Weights of a small transformer language model.
Size: 15 layers, MLP 320 SwiGLU, vocabulary 1024.
Architecture: rotary positions, no biases in attention or MLP, normalized queries and keys.
Each number is 128 + 24 x the weight over its row's rms, rounded and kept within 0 to 255. Layers, rows and columns count from 0. Numbers have three digits each. The size before them is the row's rms in percent of the matrix's.

# gate: layer 6 MLP gate, 320x128, rms 0.076, rows 147-181, columns 0-127
# up: layer 6 MLP up, 320x128, rms 0.0743, rows 147-181, columns 0-127
# down: layer 6 MLP down (transposed), 320x128, rms 0.0961, rows 147-181, columns 0-127
gate147 100:145142074146180149154073131167117142102117132102112154143155152110142110113150145124123148120112117130139141118139154146170104068109126141176134137182158153116113140174123115122141134142137137136128143107101162133062111089147159117129109138108114130133159146175114095147129114132143160129116165125123106140135123086121132170136109086097131112085153112153124091151150087147155142144119
up147 096:192165175112089106113117099119152122174095117127144114135100129108133154137138150106129080156146118152117126178174137131104119138134149167111143133147167111123147162135140142165128131167141119169158103103153145156131154133116114114097145056134105127140192114143116114165153157127142120117122123138121095130133110085094142117131137154115132134101162112092115080131135105136120114107105
down147 102:102127103152138143159134133136099115125146170156117088149104106124140125143110152096133094111178114158137114161114159116139127178155140129123160131115097102115120140160122159163114124116169144103113153110131121164086102164136141137172141088126104126116116128141170129123132132120143107067123108117144109144139151143133143163096115113186135106095102102118111120062064151135085124124140
gate148 101:174123160162137139157109105165097114159076123129106101130093109163115134139069133131157152103110115116131140110095130110173145142113149101092132121168101128132144113080155140142132141157107150117119135080157140159150117145171119172168115120135128116138106144151159122146121141138100135109160126111170160160161138104098116134116143203117114109149132119136143112137162161167146131141124
up148 098:112114160083130125129158132122139101123145107134121112159172138130161198119090131127084153133162147150145112148115117131121103092116102114098099149157127107172151133148128091170074125159110118121095143148154133130107160116099165114101115101081078147141128113132137105116118152163134127139116134116127129126132156161144122118166096143145125112063147088155103115133086114119131172131119
down148 101:084188127100105126130148146128156115115112120112151165163145139133176149160097169130129120081140151139164121124157116187142126108113115154095095119125176151134117166123131176125116120103114106125091164163062139140095110106128145113108159108119114125155115111156156115156113118148105175109101120143140110117098142142110111112118127104138141149084129128120137110086117179102139126127123
gate149 103:109101143140137103185137112129124106148176130126124131135124108140132099178083106125169105166154138119118141180079167103110121171126151119125137117177127148114119142168096109129137137152148116145159110149123152158140094143122119130194132145137151120125124113121134123078123116189127132147130105111071154119122131125141111117120099109127134145157136122170077153164111135172106148135145
up149 104:101159180133135161139155159081096172105143142127117153164138162103150092157118163155117117166178122149100088147106154100155117147139146126154113133131178140141101194146142131113131140117134111145070149105099148112153139162117126148146130146099138155106112136121128129123106164122168124134101083111126101144159156109110116111174142140147140122146107108135112166093142146142125138128109
down149 105:149155141156135159180126095139136113123143117108124131160120109089170142141116092097102141169125141124107097148122133114150120082145133153111077142155120116111133123176132122103148142143144108155128132119072115111149146101091153104128143093118090148137164122128097123148070136151134121127091114144177113144119162135134122135133118162083147069124130136170096112103154083156118166133144
gate150 100:184094136112133098152093126150152158185113112125158107135153142107139153117120116126110141099109124141056165146115100122129132118135160101106123148105157119188137166133129116134114132110115146091151134144154174143114156088119121112134163125142145125125105126124171173101121123149119140094137165122178152145052128112111160133145149139155119122126116148112135130099127122159127087162105
up150 098:101125097161111114138136115135149115110096134124171128124125110155089120139145109108179159112152159085136116099201139108133167142137118122156162095136143176101134100129143132166104168139158105152141110107093069149101133120126146081150132152149128164160130102137110125153126110104120153151193105159102132118099130133136133134136158101128124102122130129127134152166130135087166145121156
down150 091:122125147119147112096156117129120101142099198111126091140109143103157116116154116156107124083134154115175105171142096101127124128155160118077166155155162119073137135129109145101153089142161122153140111112129169154141106159138168126153143133120133160168113139096098139110139161139138094100110115136144117135143096144135144117072141146128095085126150124150142126138116119125119069152130
gate151 106:130123177123144153102113096162169139127150118152149128105121156143138136066130140147137141121102126089131097163133148108145110125147170152097104112082151140147099147161134150132133102126113127149121092102127090156157111162139147110146134132169144141100117184106086138105121162121141110095090199185122128114126111131104124160099142129118106138124105114150162132149091109154119138162126
up151 104:125166110099129118149119134126112143156154150146126124138189069131112151150102143122165155154151151095176145105138132119178106127162155176153125149140118158122117103107160119100123130117096102153143120138134126087116112097101142119136172141092103145129124135146133160126137119175099139116163129091082126155152139153115160100130125127114157100137175108126110119146120153095066107110103
down151 102:146113144122132087152104128112119152116137098118168151127114115139158118141130087121121121063106121109158132115103141114170103107093102130136137092180134165123137107154087120096099103161120137151119170082129166091186133133116140152114124192155113134124121128134120097134131119148149093147160118135127108100102134118131148111105142141134147105152172142099104143115145162112119091184093
gate152 100:121137143097123129113097104120132110104136125130134112115098100062149185107106130112093126195141155143125137165136113121148121110146126133123102155165192129153107107095131145122140110103144134163141083147096120146114107141092125167156094168147125192127083125108148134087128140156113137148108098112126130122172126130135141127158079148128110133142135118113138126120134118128138063158121
up152 096:124083154156154152175100157094140103151120116160144115106107117129143088096124110152168103082068111085166135135110115108133132136109129109126128131112114140127156130184134103161120130135076126091119113150178093114129150087096156118114113125139115116141136120191128112164128119117116147143129134117127122115126118119124165144161166147131183140118140151131107102099102128135182098130108
down152 098:148154143090114143105132123148159098130130132115139148159153151182131124152116156113106115144146165132120133158132159137104089141108138082168092136148128151085126139168124090162141118104062150124129127114111097128110132149175161105110156090157119110124118161122151158128087129131151097121136140097132112122110150123122086139101158128130122126092100125154148157125171109120147188183134
gate153 099:136121181135096150169146124146105162118121119120138146162149124145132119116142140112160130122126132120137152115133097104161096133169081123172106117119133148129125094153145128172135128130129069122154153134111146134133133154162129161121114116126120168115139102132106126140122126112114097146157150161066127094131118150189207112119125147096174119115139112111110153143154143076122112171091
up153 090:111125125124100152127100102127130140099099166093129112128111144109157159136162135134134105118188121116088177148098118123117136141086146086142112131149133146082163112140132098142111137110134149114157122136128144147156148117124158151129110134187073090130143140135107124119141156181129044122122121142133138134135112110136113094147116076086084129177146136122159139111146136165127146109131
down153 099:181134138101134158118169158125112163132125159131124096127103112157097110100179131137180131133136096133127108165125116097103124146130133113158134091147153138124178154180138165135154100187122165107125125144132178155119140096140119144115134120125113176087108102102107135093144131135115121134150118121108107125142179084118122091163098118140138147107146122128137109124148137078116140152093
gate154 102:101170151088156123116118124106091161109149125124101108144125141096175072103113088121115112137123160145140165139139125137139157153142141145193122110114157152118135141116145081134146141114130132154127161085143095119161147126153121057113140151218105133147122128114110117110134160117167111107144138148154112113153134109135116131157136125143084139093113111144133139137129165125101110145138
up154 099:124094119132079110144128110148182133098129108113099161162129110130087147116166142175111133128177159105168142163129121095118062154134134124131112187115138139110132123118125154089150113181088124095128116142121151120142140171134153138128099102133126091137146142165122120173137128107149160140163124154118144148131143155136149118135111168136108106118112107108129078086123137103114104151101
down154 096:131120118125154123152085127122134139132129087101177118147114113172118129147122120132105161122167143139117117111115172126112149129113160119162110153120162181152142133087119092101076125111180109097166111124111109098115141115128105096129087157152105105099145157119108100162133107132132104114106144103154147140127125093075137082145125118103130168153114114190151105148094116091117120132144
gate155 096:117138109144108131152091102117159108105122167138126113152100123166084126139111104168114128142117153151166102126131093135128154128082152112115130067094085131158107136140131131156105112106142081142113128087142137180104113151121136142182118144154125093111124132112146121151091092117119097153143107161104142110118163151162126097150090080139123139123093070141118148148127122159124116147152
up155 103:157098085137068115124161126091135146122109111061146101092110119104138108140125105137152120103092172110173156126062160126128128115119123117113152110127120096111127061157114117102153136142145160131144136171095117110158137135117110151136151153101119100126157100136127122104155136133104164096158126122147117117184139108118177128133137135109122125122129155139145151134081114104121155108142
down155 102:132101145096137145115099135121149130097108108163112078111113107132109156138113070112100133129151137087112117163127137130136125156105111146131129101120132136148123087069102125130108134098139145092106112172131110100120190156149108121109114106164096156099148144166131161184110096112131145105154129104188120116141114158135129138087117156124140130123142123167095139118069150113148132139154
gate156 099:131133148146127096119150109113161148126160140123128110161147110118164133116171143150123133139121143099139126144120146123134101158110077112151115194137116169131162124121093094070140153129139169160091119130100122123113154167120120123092076144116154189157121146127122112112132065090125060140087130117115145148147160133157102117142144125094145099125117118121157120119116123133130086117133
up156 095:094081133112088090141131167123157153092103110143121130162103154133118125159093108137143122144143141119170113123108085151128161135132102156116130138115106138135147149134117119130122155141169143107122167153144105109107114100106176178114116148133151120095116105118102111109107139126148124163127128083142116167142164131142127140131061170106129171115140089136139129081093166164162160145148
down156 099:136164098109125167098159135112108137101126156156152104099174168105154141100100140110156150099119113113111127139182089139116109128125100142119161099153107115088063136125115138144155123136131125126145105122142099139121104145133126109181161100120148162101135138115130087112128082146120129119114098092112113129136123195169114126102111178122147144119120122150125175165139149135155094119147
gate157 095:088138084157142150110088101128067133132131124109139156124124164131141147131149181153113115136110187116134192090103090143110114138141144126082110115152132128142125156135126149095108143156104151134136129156156111099096154113168107104148104111138076111114112120155165105115151135130142135118115160125116116122115118168127136107139106149111137128165146074128070114161148139119149120112171
up157 093:147137124140134120108161123125159105131085108106118116123122133145101119140106092140144159167167102145173130097120121118141113107137109088184176119086131148099107109166116108099142114148121104118131095074110142114161121130088163141118112150149136117109132092133129161090095128156133150133120120139126120137137113080080106146183148123091129120118135118092165129097121113108109150171068
down157 088:186173110099083137106172128091130136150171161164096158146132127112107104130137115136123129168133120135127105106107128077150139121120144126139134093111131107124155128131119082113092178130153149123118125097109124096130061128136129165070118150104121128095101118129143136116122119123151114148122152124085115137123148106094133112110138099107104165152099162180080145151111155117107130118143
gate158 099:114118104133153155106136089112167143136135136126131134117170151162154124098107105141101103086105152111114136112166117132130129151094107119130164166149180137143156119120147129160136185095100107138118109111123113151150150095165147132118160149123109143158104121106111105132058151151099063144144127122137138138129102125121145147137167064107076116089145123157123096132140145117142158120126
up158 096:142092100143120110168143143103112124142129149152111149109141126167118083139100129124141158148143123132096130146151134082088093112107154158114136135157119096141127113115120125174134106128099086106141131151150094149137177095110109169111172168108106119119151137171162151158202131115104131169190149093147120132119150123132099114137107140159122112154148146121124116117120095140130096159148
down158 098:159160119138147139106153122128082162140149157157134156095099122147151122105121175083152169142141109137106139112125105139134102120136118139120091105114143154090094125114150120097092112151122115143093136169072144107160159132124171118113135182165088105114141135122135120134154148135110184087109125150164112122148166126108121104162149130141165100120101130131117158118116120134115138063139
gate159 106:131124104092134126126109131117135104109109133132112164128147143137135137135110108128111106152106154123093094125120103137155149097090154111140103154105127155135180123183123132122159146108122118144134184188123119120165104131092121104113145142104132141152100151124197108135131153159128102127142136126150133172135168116122175147068149108192101142161110153121119167154117090103121147107108
up159 104:112160114137164141132137142146143178119132135141103174115110142088137157159160059162115109091133149118131147151102120157144163160094174083153114153142157125123124141161165150144138146129117129118113098124118127116163087148122092141116131095140095124089126098103108120105138097121112136130119123077105132138151129108088129089147112127100172150148104131142134154180163124113159151154145
down159 102:114140158162133118093099123130149139093141124137119118128161121139119115125115146167124130099137154082147147119105089170124171162106166106106142101110126124134088131128137158100101167162124135130106176120111140113060121094156129173164113140159109141123163135169161104090151128132120121122129092136160102110124113116076143173136132152148194136174143117127106158124141133109130132140117
gate160 096:148160098074102159116144128146136110134193178139132125132098106131141141105108109126110134104117137193162159134103142128106148160133165115130130121103091131098109124140102095117156150115133105119116156135141163104114075132121102076132157167120141115059147109133088123112144142133141152123127154119107160126081174154151129091141162123144105105133114101150123118148155111134110116133154
up160 103:155132150111140140140120111121150133083184145094144113116091138121186126140122132168116149130123151130165141087149139163108122134149163170121107134145149156153114134113124109106111123125082113149123178145132142158095141125115174139133105143141168128118147112166093098122145113131114118147061127103121126097153170127155117125130090052138144131151154134154151139132151136129192136130132
down160 105:134163152114128179143134129132164115135104145130101150128132170157153108083126115110113153107095106175118129154140106138133109186139121119147131150087076107135096184172128147163106154135105121138105143166144104071133167165119127157125125105138117122107118130097166145135179111147114132121107166139162169127139099118074142109121099121148132131101158141125119143106132136151103139146131
gate161 106:139141094129121156093128100128130168144111087103140115097169111134122117074118135132145179179142139123161105099138178091104143130148123106092135126179181136153131130150145126111140126135128105114162120151091117111127143124127136168094144078116099126080142161140151146127115128084138167126115164118122162094112089161135123148130153156117132134167159112109142109128129153082137121153142
up161 100:160129143184123124169142116071143126123102139170145142143090127099151147109117127119139094142107116105127144096124108143104095105091186125144176140135159150095117138087116111123087133119119186093091099131111127116096134115097093116164148084107135133096118116123153099092138109125101129112104152158115096161138142092135133122155095132127145139138128134100112136135114082151165097101134
down161 104:141137106097073151120124116144112171144126118135113139142144116131146109144166169148109180154105147117133127089085123088146136093172079140139156118100118099125130117143131157112133154129132106119122094107120132138056130125142142166107212077109124121136111142124132175134143141090132120115131162116125092158122113096123128121129123141141093141159138085116172146132120125138137146113171
gate162 103:115105115085141128126159158167089088100130121128186083107120096148174070114136173165168074139130094129107137144101114136126161115132102187130110150094139167164126108157135142103105121122094157112148115142131129112112127165126100137126119116095115116123115066127134128126109100147134104163132118141144134133131145150098137099129135078134149118136118114144141119152115153178129129146124
up162 094:134125154112091056114112114129142099141136195176121124098096110115127109122124116138116161143133124149101123156107086115110122151152122121119145117098116158117123098152137110122099111184127141137130095118125121148102137160105109178098124138158149131141115140143128134114146094171138108184115102140173117169162153120092102155139128153140105130122127171098122115097169092112100159131161
down162 093:127103144089134107130096146092145074187143151110124110110141139089111141132153119135110145135102123119092126115120123172119151158116127158111146112119111125135137098153109146105169084142103107177076110133121083117132065141148164137079166191117168094128135138141142158104127129140094111127156088117094101161155133133129117134131117129146114129088142145134137120138103127135144155140162
gate163 098:090136114140133141176168056132103096119124121141180088109109113149109115124122131131146116104104120109115130088107087080152141147107158117162132150162145138146129108137105137129193125122137111146118159143093154147107137158120187136092118118143110124150113122134136144117161093064137116128145161111146148109135142123145146129160112125136128165119153142131154103133102103090073112105145
up163 104:182125138136130076121129169142120158146118138132142173097109100137100136142151122113146145172138150095127154148126115153115140122121149094135154165117155115135157124157115146113073075089089103084116164092123089134157115129137092144151156122132170111118108124145105104140099153146126101149079179127073085154146112154141121135142121137126124109162108101123132123161141115142158122133124
down163 108:144151096105168141098110106131144115134108120165117129095120134132128164124091130128157090099131120100146107132109164097121123119120111081124157137132139128115139091147114132127159112106141163112114118112114124161104116120148185130119139094157101139070141116122153100127170165086119121068126157107131126133081142093129157137140127155185118143094156115132109145159078096143093137160167
gate164 116:126161106127132157146098159115125129166135140133127108112158122112141095129121140140076131162124114144115129123081141149093125131121137109187148094087175091182126129129155109112094118057115166159127123171150140129138163156139163112107097091103105190114104155126135151107126136144152137148148118126158152135105160135146122121129130143122117157072117098103101125140146130126168116136116
up164 102:090118133144108142138117151137158081127071139111128070127087149130147104135121179093108147111133164136078147126122136108104130099153103129130116086104127088169134101152133063135106120108125135132107078119157113155128147137120169140123122109116123146098112111075099131141141125144118117122137126170139141082141175124142110105131120161168148164109132108108097124138111135115165162141096
down164 109:082147138114149130086135181161130086108153150123143129134135107160164117131092133101129180135096167114112127114110128118119124118133105131135187137117117138164135102111135093134116140114114141115145131142100094109190122109128157110105135115128143128126134162106127097138158066121107153149113088141107152093152160098155137110098116101107108185125139117115070112180141108149118142150131
gate165 101:138138116171139124096141098146112110176114152145127112100117138121111090140100132130110109114109095123120150110118150129146075120092075095131103135091112178176109182107124160110110129152102090124102110110129139146137100154140098145112075136112099126124130093166115115131101125162118147132110129124113129159138149146070115132174109170131142134136092139118114085109111124083097104153138
up165 097:112153140161165105124113126156157115121140128129119106108119154104170131131127129108103165141111095085158125159156127098163122123074134134156145113128141119137150135099152091127120134178103188178059116121127156110155097103079133104122105129115123137130153114094113134134151117140107127161134147115127150125150142192098140075152123139113121118141139162161132089132138099103116098158112
down165 099:131158161146146158082172147166154121100134156140149105101079150195146083137125107121154179165135126092130123099168160158139148132118146106123128108121110122109158119130138092154090151102120138143100162159161149113143135088120118157098157135110146138149063152147109151138159135118150132129126154090114137123127153150143165128105138148129128110155141137130109163173115115133157137132135
gate166 091:110133122141127147112145116100149143094157133132106142088112144136150095115166122130140111114087130078143124089150147155111158098115123127131124181139144137133109149125149159142141129093119130155160130070112112109113143116117124110172065151160127106143135140097120128122136103128163119113137151149083180114155159199119146116118145115122141117177123128180137075151135178102122125120127
up166 097:126132107137149133116135099100145118112156151154141115134114133104172154150159134144149112135136136146105156158165129102129146110096118105160125128154123107127141129114151130149137162091125133117135130130170141149105150123064088059150081151136138078113127143145114154122164128128149178127141144126136143133155131141114159067114120162148156113147171147119147134091158166156174135089176
down166 093:097137138101121160119130143141147154130159129144156132117133121104165140101158124113111121147127137139116190140178096077129121131106124110136116173110113112119093118109128135119112157133135152144160133112141172122114156146091151083127139130127158068160097119144155135112083123101134125160160117153136136120144164118107160116108121187139117114092174095165158165079129104133146146129080
gate167 103:140131117078134142151101151127139126150154131132117152113144107151145123122125149102147143118161130163113110122140138097130194118128128134139110113099152106156156174126173085102113065142082134123118091110141140099161174146121157171165111134112150129126115167150138123132130113125162110087087158122127088120147097154115117123079139128102107146094098124156089118146098117111112130180150
up167 106:087151159122085144096127138112138127148123139154147114126092149089083133112152114146138146125087119108122151144095110148128124154133158116105104172115153128155115146130115108173111154132119095109185150143101137115117159130128085136124117121170167168095119178127142144128141075146114190191112147149151144099119145109125130126142145117139131130153139110096111142134177133119174149098127
down167 107:084148139101134154153107111137135146132129130143166104136102135127126122139096149173164085108109125104095080087108153169156143166104135148128148137118136181191076130117151090114079104131120099130145121122124132140083119178134125112129112158108166148138099125141175116157124095146099140145097119113133087117117104159145086117137154100112146128129140127153109155109123148153139136154115
gate168 102:148081169133124077119122144088132110114194117110117109116115188076132138141108147126168121125085126130146122117134146113117107108151100148097130095113164133134166130148157085123129161155141131146088140139121184147124117222127107187132148127111116105120124139110147130140115134132120157158105115134117130135118097119119133139097148091133115143140131146135163152128119118114144140083114
up168 108:112137110139152174124174099192102169153103093112109185141116097152138154124106131139111135139165163107112114164132126115117132144111142121153133104138125116149108111132091142101134085132126126086135114116149143147158111073144165110156081131146130173125128167164127118128104099133163154158114134132159132101171150118116132171135157139138140118116166111109084114117137138122137112165172
down168 099:120125110110134123128171120124100127136109108100139150178169122153123118122145118111119129144162137108118093146131078118135100112124159127149131116167115099163096118173131108156161108169099102089123097141165121119116161126166149097179108115154137159131126151130136109125145146145114172106087156095166137131154129120141144147124145107091155146102159106120123134089134165148157145179190
gate169 103:153094161117094134109110131132110118105122137136137137121142165098105126173127168130100172128095151158092128157101145077130156130100167163102158087095140127178165090136107130146120105110138152129148160111098095104135139126185107182109100146122073136117105120146137114118153131122128152124079117142166116137144113102122116103131145139134105112122102128148071157144129121146154101131120
up169 103:114094115142147164136138135123137144129152105128144115154133129129133117085181116123120094103132108087165095077148143093125136120137082098119116125154108117113098175135156171093139128192119138141108136157129148132106126160128149111151132098125143161162152088158142123112103115148154162145121165090124148119109121141122154199126121121106133131144145146113183082122148138111092156093126
down169 088:187084118117102132099110116123131141123112126125131156158077096134136088145137137097124123125094121118092087157116119112123164142108134155091156104086178134097118120136155106135134135123128124133097135123136091177075083126126139149153109105098084156140107124164134146128137093127135118104113159199156138115127151153162180137161108113112161118142118129123158116102135158109112131144127
gate170 099:125129101139099144103097149132123104097114119156151132114119118100087123083152118200112089135152131126106131122118083137107124092100088145128144074132142110102138119160126150165104144136147116123107153109092105116128136118163131105104105096119116129153165054152079151135136120136126150136130119134142127090147172177137174168112134172119147157161136135107118117135146125144142160127133
up170 099:157147124116183107078123157101109106121145155128109131112110121104116146133099108162134113162087181133162091128146095101096126114128119150132149144124133175135150112115113120133164151132116122165139131131160148103205085132185133149102100126130125135153140120152139149139137159159146148137107137134119122137131161118172094099144148121097110120167083139123169134081119113118088151127112
down170 101:096107137138146155119078152137132118122142130114124122144142119110101149098084130145082148143133108154128126132124147137153144165095125133107081099101074149131122143164156136175085133121137132077118134133096106104154165137160126156126163108129129130137140126115166117102145105089116095098107154123110082100143167162149162133136129135111109129145136126132120075096089089189134089133146
gate171 106:116122127163067152116144103115112125114148120137111122130128155140115141107110108129162139186076123125141095171145112159157132120157129129166168167152167198127151162127107120146143142112169146179113148161149146144150105119124120166116136172104081118112118119136112099133108165118151117122086087101180118126124107090124142117130148130165127095121152129152137133145128106110140128153142
up171 102:106090127143150115134127104165105128124145095136131113133105182149179138089144107133121120127087175118162090108115096103093130142170115079117135143121112145137143108172098115148103141108156149094146084129179165092122137110125113153132129143174118152122148126137147129107082156164137169120100125116107144127092113105088129122147131075093121151145143103155140135152125133154151102148123
down171 102:121163149127154111112110101159111156113121155114116113126181107166144157130082083135143137137103130138101119131194150124068148170111144130080121107123128136116135146087160108136159155128133141142180101158161127108122128103117123089124158154167150093117147115114087144100128130150139131143144140130113116137130115102131159134083160142102119089093124127076123158120171130152128157121144
gate172 095:113101094174131138155154110135115139134120161116133143154135083136119145158130085159124087133125182120074156141157129159165130142133135130159107118157138104097112108148149159150158115090137150113089164125084116117150094139119095093182138115105109074143123112149124093104163139096110118128113150122167169124124146135150124147105142127127144113130081103084111094138128117097134099128121
up172 101:115121140118157115121128118127142136103118121124135136106153077165149102137120107160147158102135150118138082141119175081099110104130123143115099102123139117184117150140112121147142107171108153103136152151138147131162116089193138110090087114121150106100135082117170100121141143093113158129140118129080128115124098117172136111145139140111132102186123131150119169143115124137114105193103
down172 102:097136167112086145103093085158095165101140118125128143169137158106116140119120131118104112124166150191141100179092127114119108150117128153101101113160179133105166137134095119123135142130097131138118133091123153130162141094123130136124079134143179115160141138126177144101108110148085168106112143148148135161125130151110110103152111140164103107095111158150141151114149113139112158146129
gate173 089:118123110101104111147106108113136142108114152135128092189151136106095171149072118122112155150152141116114162136154106140099109138092151115175165122120113099140136100111118091091131101113116099122166115162125153085129115123173106142102136126085097107100105111154127139133097134122149074132119091154122137155113108116146134132124124168123155093087120133145139135072091119109130158103164
up173 094:129156124101152130134126115157130145121166143135143183158096131120131104128139121120128134139120126099106108104106082164106118104176130134115154163133152119150149143097104099155109186107105147119120174118134087120132127142136114122182163126177149165139176109155148116133145104130151105099107141166146120109138150107083099108119096123160118137096085163131122129115138060107126101096135
down173 098:164136087112072147152124100129129145181088109116102098116117149140130103100122139120122097108131129113179160128151157132100106152121132096119138149127127110099125104128142101084119130155174090142178107135146146102130139159102151103123090127104088121142078160160103107139123116129160111143128146108115094166085103094139128155172148138095112115111127107152120098085129142104108119122095
gate174 104:143124130103138109104137146117137115135064108141136113105136149159152180134153118125143099105114097125128117119096137126104103090148137087118163134110120116148109138129105132117129119128117139145104154124176100146100128146134094131149104110143103185177104123166142113142141082173149160150110110147130116174136134087151114109147081173069116151112112190107125175133108120131127143144127
up174 104:127093102157098125154108141132107137125147101145130120128141148138108098116137100105130126148147174167121103116134119123157115163095080161148128144120111069149146131147111135186091154118114087111154117122102130126118092103110154097092142188126091094086128143130126136146127149078110163121161164120140110175134098144142113124147154099110131146156139120151127079094146140093100134108139
down174 099:108164104137122108125160110098102159151117124135125113132148125126123129111177096146154132132115163126128126110150111133125111144105123174107085104132078122142111148118118138155141134136166082132128113131124102085108181097160121134114091091168090106163132133114133140109100114112157090159124140113108164094117092111150137143128088118143087115102129189178155089142136174097106111134142
gate175 097:145147135132140147091101153108088103159108101123151125093119160133170163102120119131119132087166108115144147111097125108130127063156106129159160168080134139147128134107142148153167133117120146128107156119099158118151118104160146135152141134165149152088142155126145137147118132102127106144111093075171099136132122150130181140146109118104137128150112208151154111147134132097122145153123
up175 097:153182098118110122148130119096161074144118169149137109152114116108108130138154126131166108098090143137092134153127118152130114127135178137130091126166095128121152119129108096093148124158099160113133131134138128120100184134105104127082139132105124109115143157124110093105142197129165122106086135131105124132125068110166113104111126143120106108149110124105132099138089170122124130125183
down175 097:147134181122099122174122126133142134107104136144125172124154127146148123125110135096137156152126175175120135092140151056137143133083147142118138102119102128136134161183120154073093086154151145141116094163090136111126136131125134150100177121128104127155158122131115117129124147128124103134132106110112147112153122127100125112140118127134128133101124155175084131098171090101097144088088
gate176 099:070103118165148103139138134137142122149127095113067102136119117144120117131101133143089090096103157142143126121194107094176147127109122114115121084105107097112142114160129181124129127155167096119109149112146103172157119124177115072071140122121122147134136133161132123159135138112110067127153109110123133137140135129098141114112122137116128154112115124124116161138183167123129125113132
up176 090:161136131085151117135127088133135107136130100103155111075137077092113133110094106099184134135155112151171114073104096126101096098098109134147126138132106134131151136144167094139118138120134137138116140147160110083148154093131124138157096154127142148119088067135117073121087121123107126108119129134135136107131121117129119119175095069141094102142138155125168118104119132148104138131125
down176 096:122159130125131149129080101177163127126171140166154145124161147152127115136109091148118106148154171179128137146157142089131148163120156091134127129083119110140150133124138119142160121124128118118115111173177119089173136170145120121141143076148112117132136175159125136153134152171121069127158128146099120148163128122123111104143117139089083174157134116145136129105130161149125134108120
gate177 097:089109155132109162091145114102145141119142096109137131130149116168113126129102168131112141125124116128119130120104135076093124097145123147099094127133128126111155116106096146143107085163143112096109128123169111142123148139127167190088073116160127108163128069111174113149165140120120099153116096112140122152135128126147138123068138164075134106108088109091147106163115134130132121119134
up177 095:117145150102094156101103139134117159110108126134162103122173096157150092137117102099149145136198127109102138107107156154134146132144097132150143134142159109152110130127082165119118141129136119125172106124092141130131158094125166170156107122135112115122093124133132130115097117081090115135138138085114157131077116128159146156133147159115171092115156127145153165150140126152165145185151
down177 100:105112124132103098149120116142171141125168182128133165149131168160113079101117144086155122122153096112073113152104067157133102136135178142105137095151091141164109123126137101113140129140120129140086108133118094122136158099138173153123147126112104149149149133147120117146175118059106149103148102114132119152129135102151099169123117141111163086115153129136138139139146125136123131127152
gate178 105:119092104136109113142139096136135092127099115117168131193112122159146149109143125055115119114113101110142157164168144172142146141144165121118119138153163102135154138168189127125104119103120153160167125145127132153130144073098114120157141157125098124113134168134099149130118149137121153097090158100179120131113158103152114127129147141124091124175115124154127147119161141152139116133141
up178 102:109110122127140128115116143131100122114124168155132111162121145102104119144133134092078119187180111096126169155115096180130142111103088121148146135107140135190141128128159121113157144124144142100143104115086159155124111097144126128163161117159143128126078125150124143096107160164133142109135142190138136167114118115113118137170122133119142161144155118157129134152150187145156160147137
down178 104:107130127151122132126128126140163162114087157137123130130160090103116125124142130080129140127149077097159120148130110143137178099141151161082146133128121084104148096122119114075118133131147140152107102135122103146121138084116092155112146130064169158140144152091124142129101140169118114100087149096144117096128110157103123129139088135083151124116121112091128119182147126169111098097123
gate179 092:129081168137090125108088136074104075109093130134159110125111110145099135137119138140108083151127125081116118191124155103129143127108132130141134120145143148121111108119133150141155087133135147104143089121141090120157118144108118162149144130090085092120156093130123133098144162112128126162095141104153158137158144165149121167106142140136149135170117133115146102112176108100123124102183
up179 095:158115151176100113105113151145144096151119150152110142147132109112117115129128106196103095124102099107120097161108126143101106154101172152142139127130095102148116096105123123113128177119140140138135170129130127146125139107108128121122131117122117099139085159104135053123112145086106131141153138174121138070073127150176121151104133119139155139152116105165139125136140137113151100181112
down179 100:123153144157099141118091141102132155104099163109110116132089116098097144108132111132124128081155129124133122134114163174152120135143115156076135115134165140135102104120115147154060125113129121133142132130117104111124127139110174133138122148106093144140151128108150123153164149099142173138096094097082147136082112133113090102128130099144076127107137103158151127140133121139063166183130
gate180 102:118142081106158123070106167123166128097113146140095180144138130101115155139136078084183141145126139142153166157130139131100147091131120143159159133138141113138187115137111146124135135133138186145115119130127095121140139116133128130146142144145120108123104134123103083130115153149064142132148096114150125178118099138112139086099138143166132107105117117166099139160127137113100161115100
up180 098:140131122130130098122094088117104119136136124161147110127137140121101118108138119135124140141129140128106161127130121159144134157115115161121159113089065122099071108070157128153090142075147110142166127111141156064140130128131111137126114156097132120147146154096092115167128145121153109109167112175124120096080135151133097133159167099099112143095128109101142119168119172105162144130148
down180 100:146109135124110128111074108141121148133146126107126094131127144147113096138173156125096122176136101112063124125122152063157136100138134122121118169140121114080146125132158140138142126141096117157118159114114111089122129141124136131117138161115107118103097120144115132127133154126152166145148134116169162114124169182170169135155129177060119151102150143087121114129156138081156130126144
gate181 096:157156108119155109119133106142105112143131094139111107114166109082111138129099151108087146128146151135121132094141134165083126156120108147125121158137104129166127156113136130140096154082162092099137116145102155149145123147097100157124126111108129106106144174122158092142120147126152110165125156149094159070117113126151093129138123080060135137079143116075110118132143133173119118113119
up181 096:145137160141148088115107110149147147094129145120123118137168121102097129123119092129116145106157150165127146130146115165151132077131142105127138139140124155081108091079143160131136118136124136178145115110086172173168114154189159144106113133141119151081124110126136084137141126173153152105128113098146110115149129116112161146128140194103112127120136139143097139087125122126172123132088
down181 098:168111139174125146111149117149087109165150113127116122121155073105099174092126110168153107130156167108116131154130153127138124131151145148119086154091083138170124137158135145120164124128150163130141079151166107133139127134157121120130169127119133166140161106118105091169070135132144104153142103119140154085131130144119150111147146164142126128159118098131097137128106122097090134085134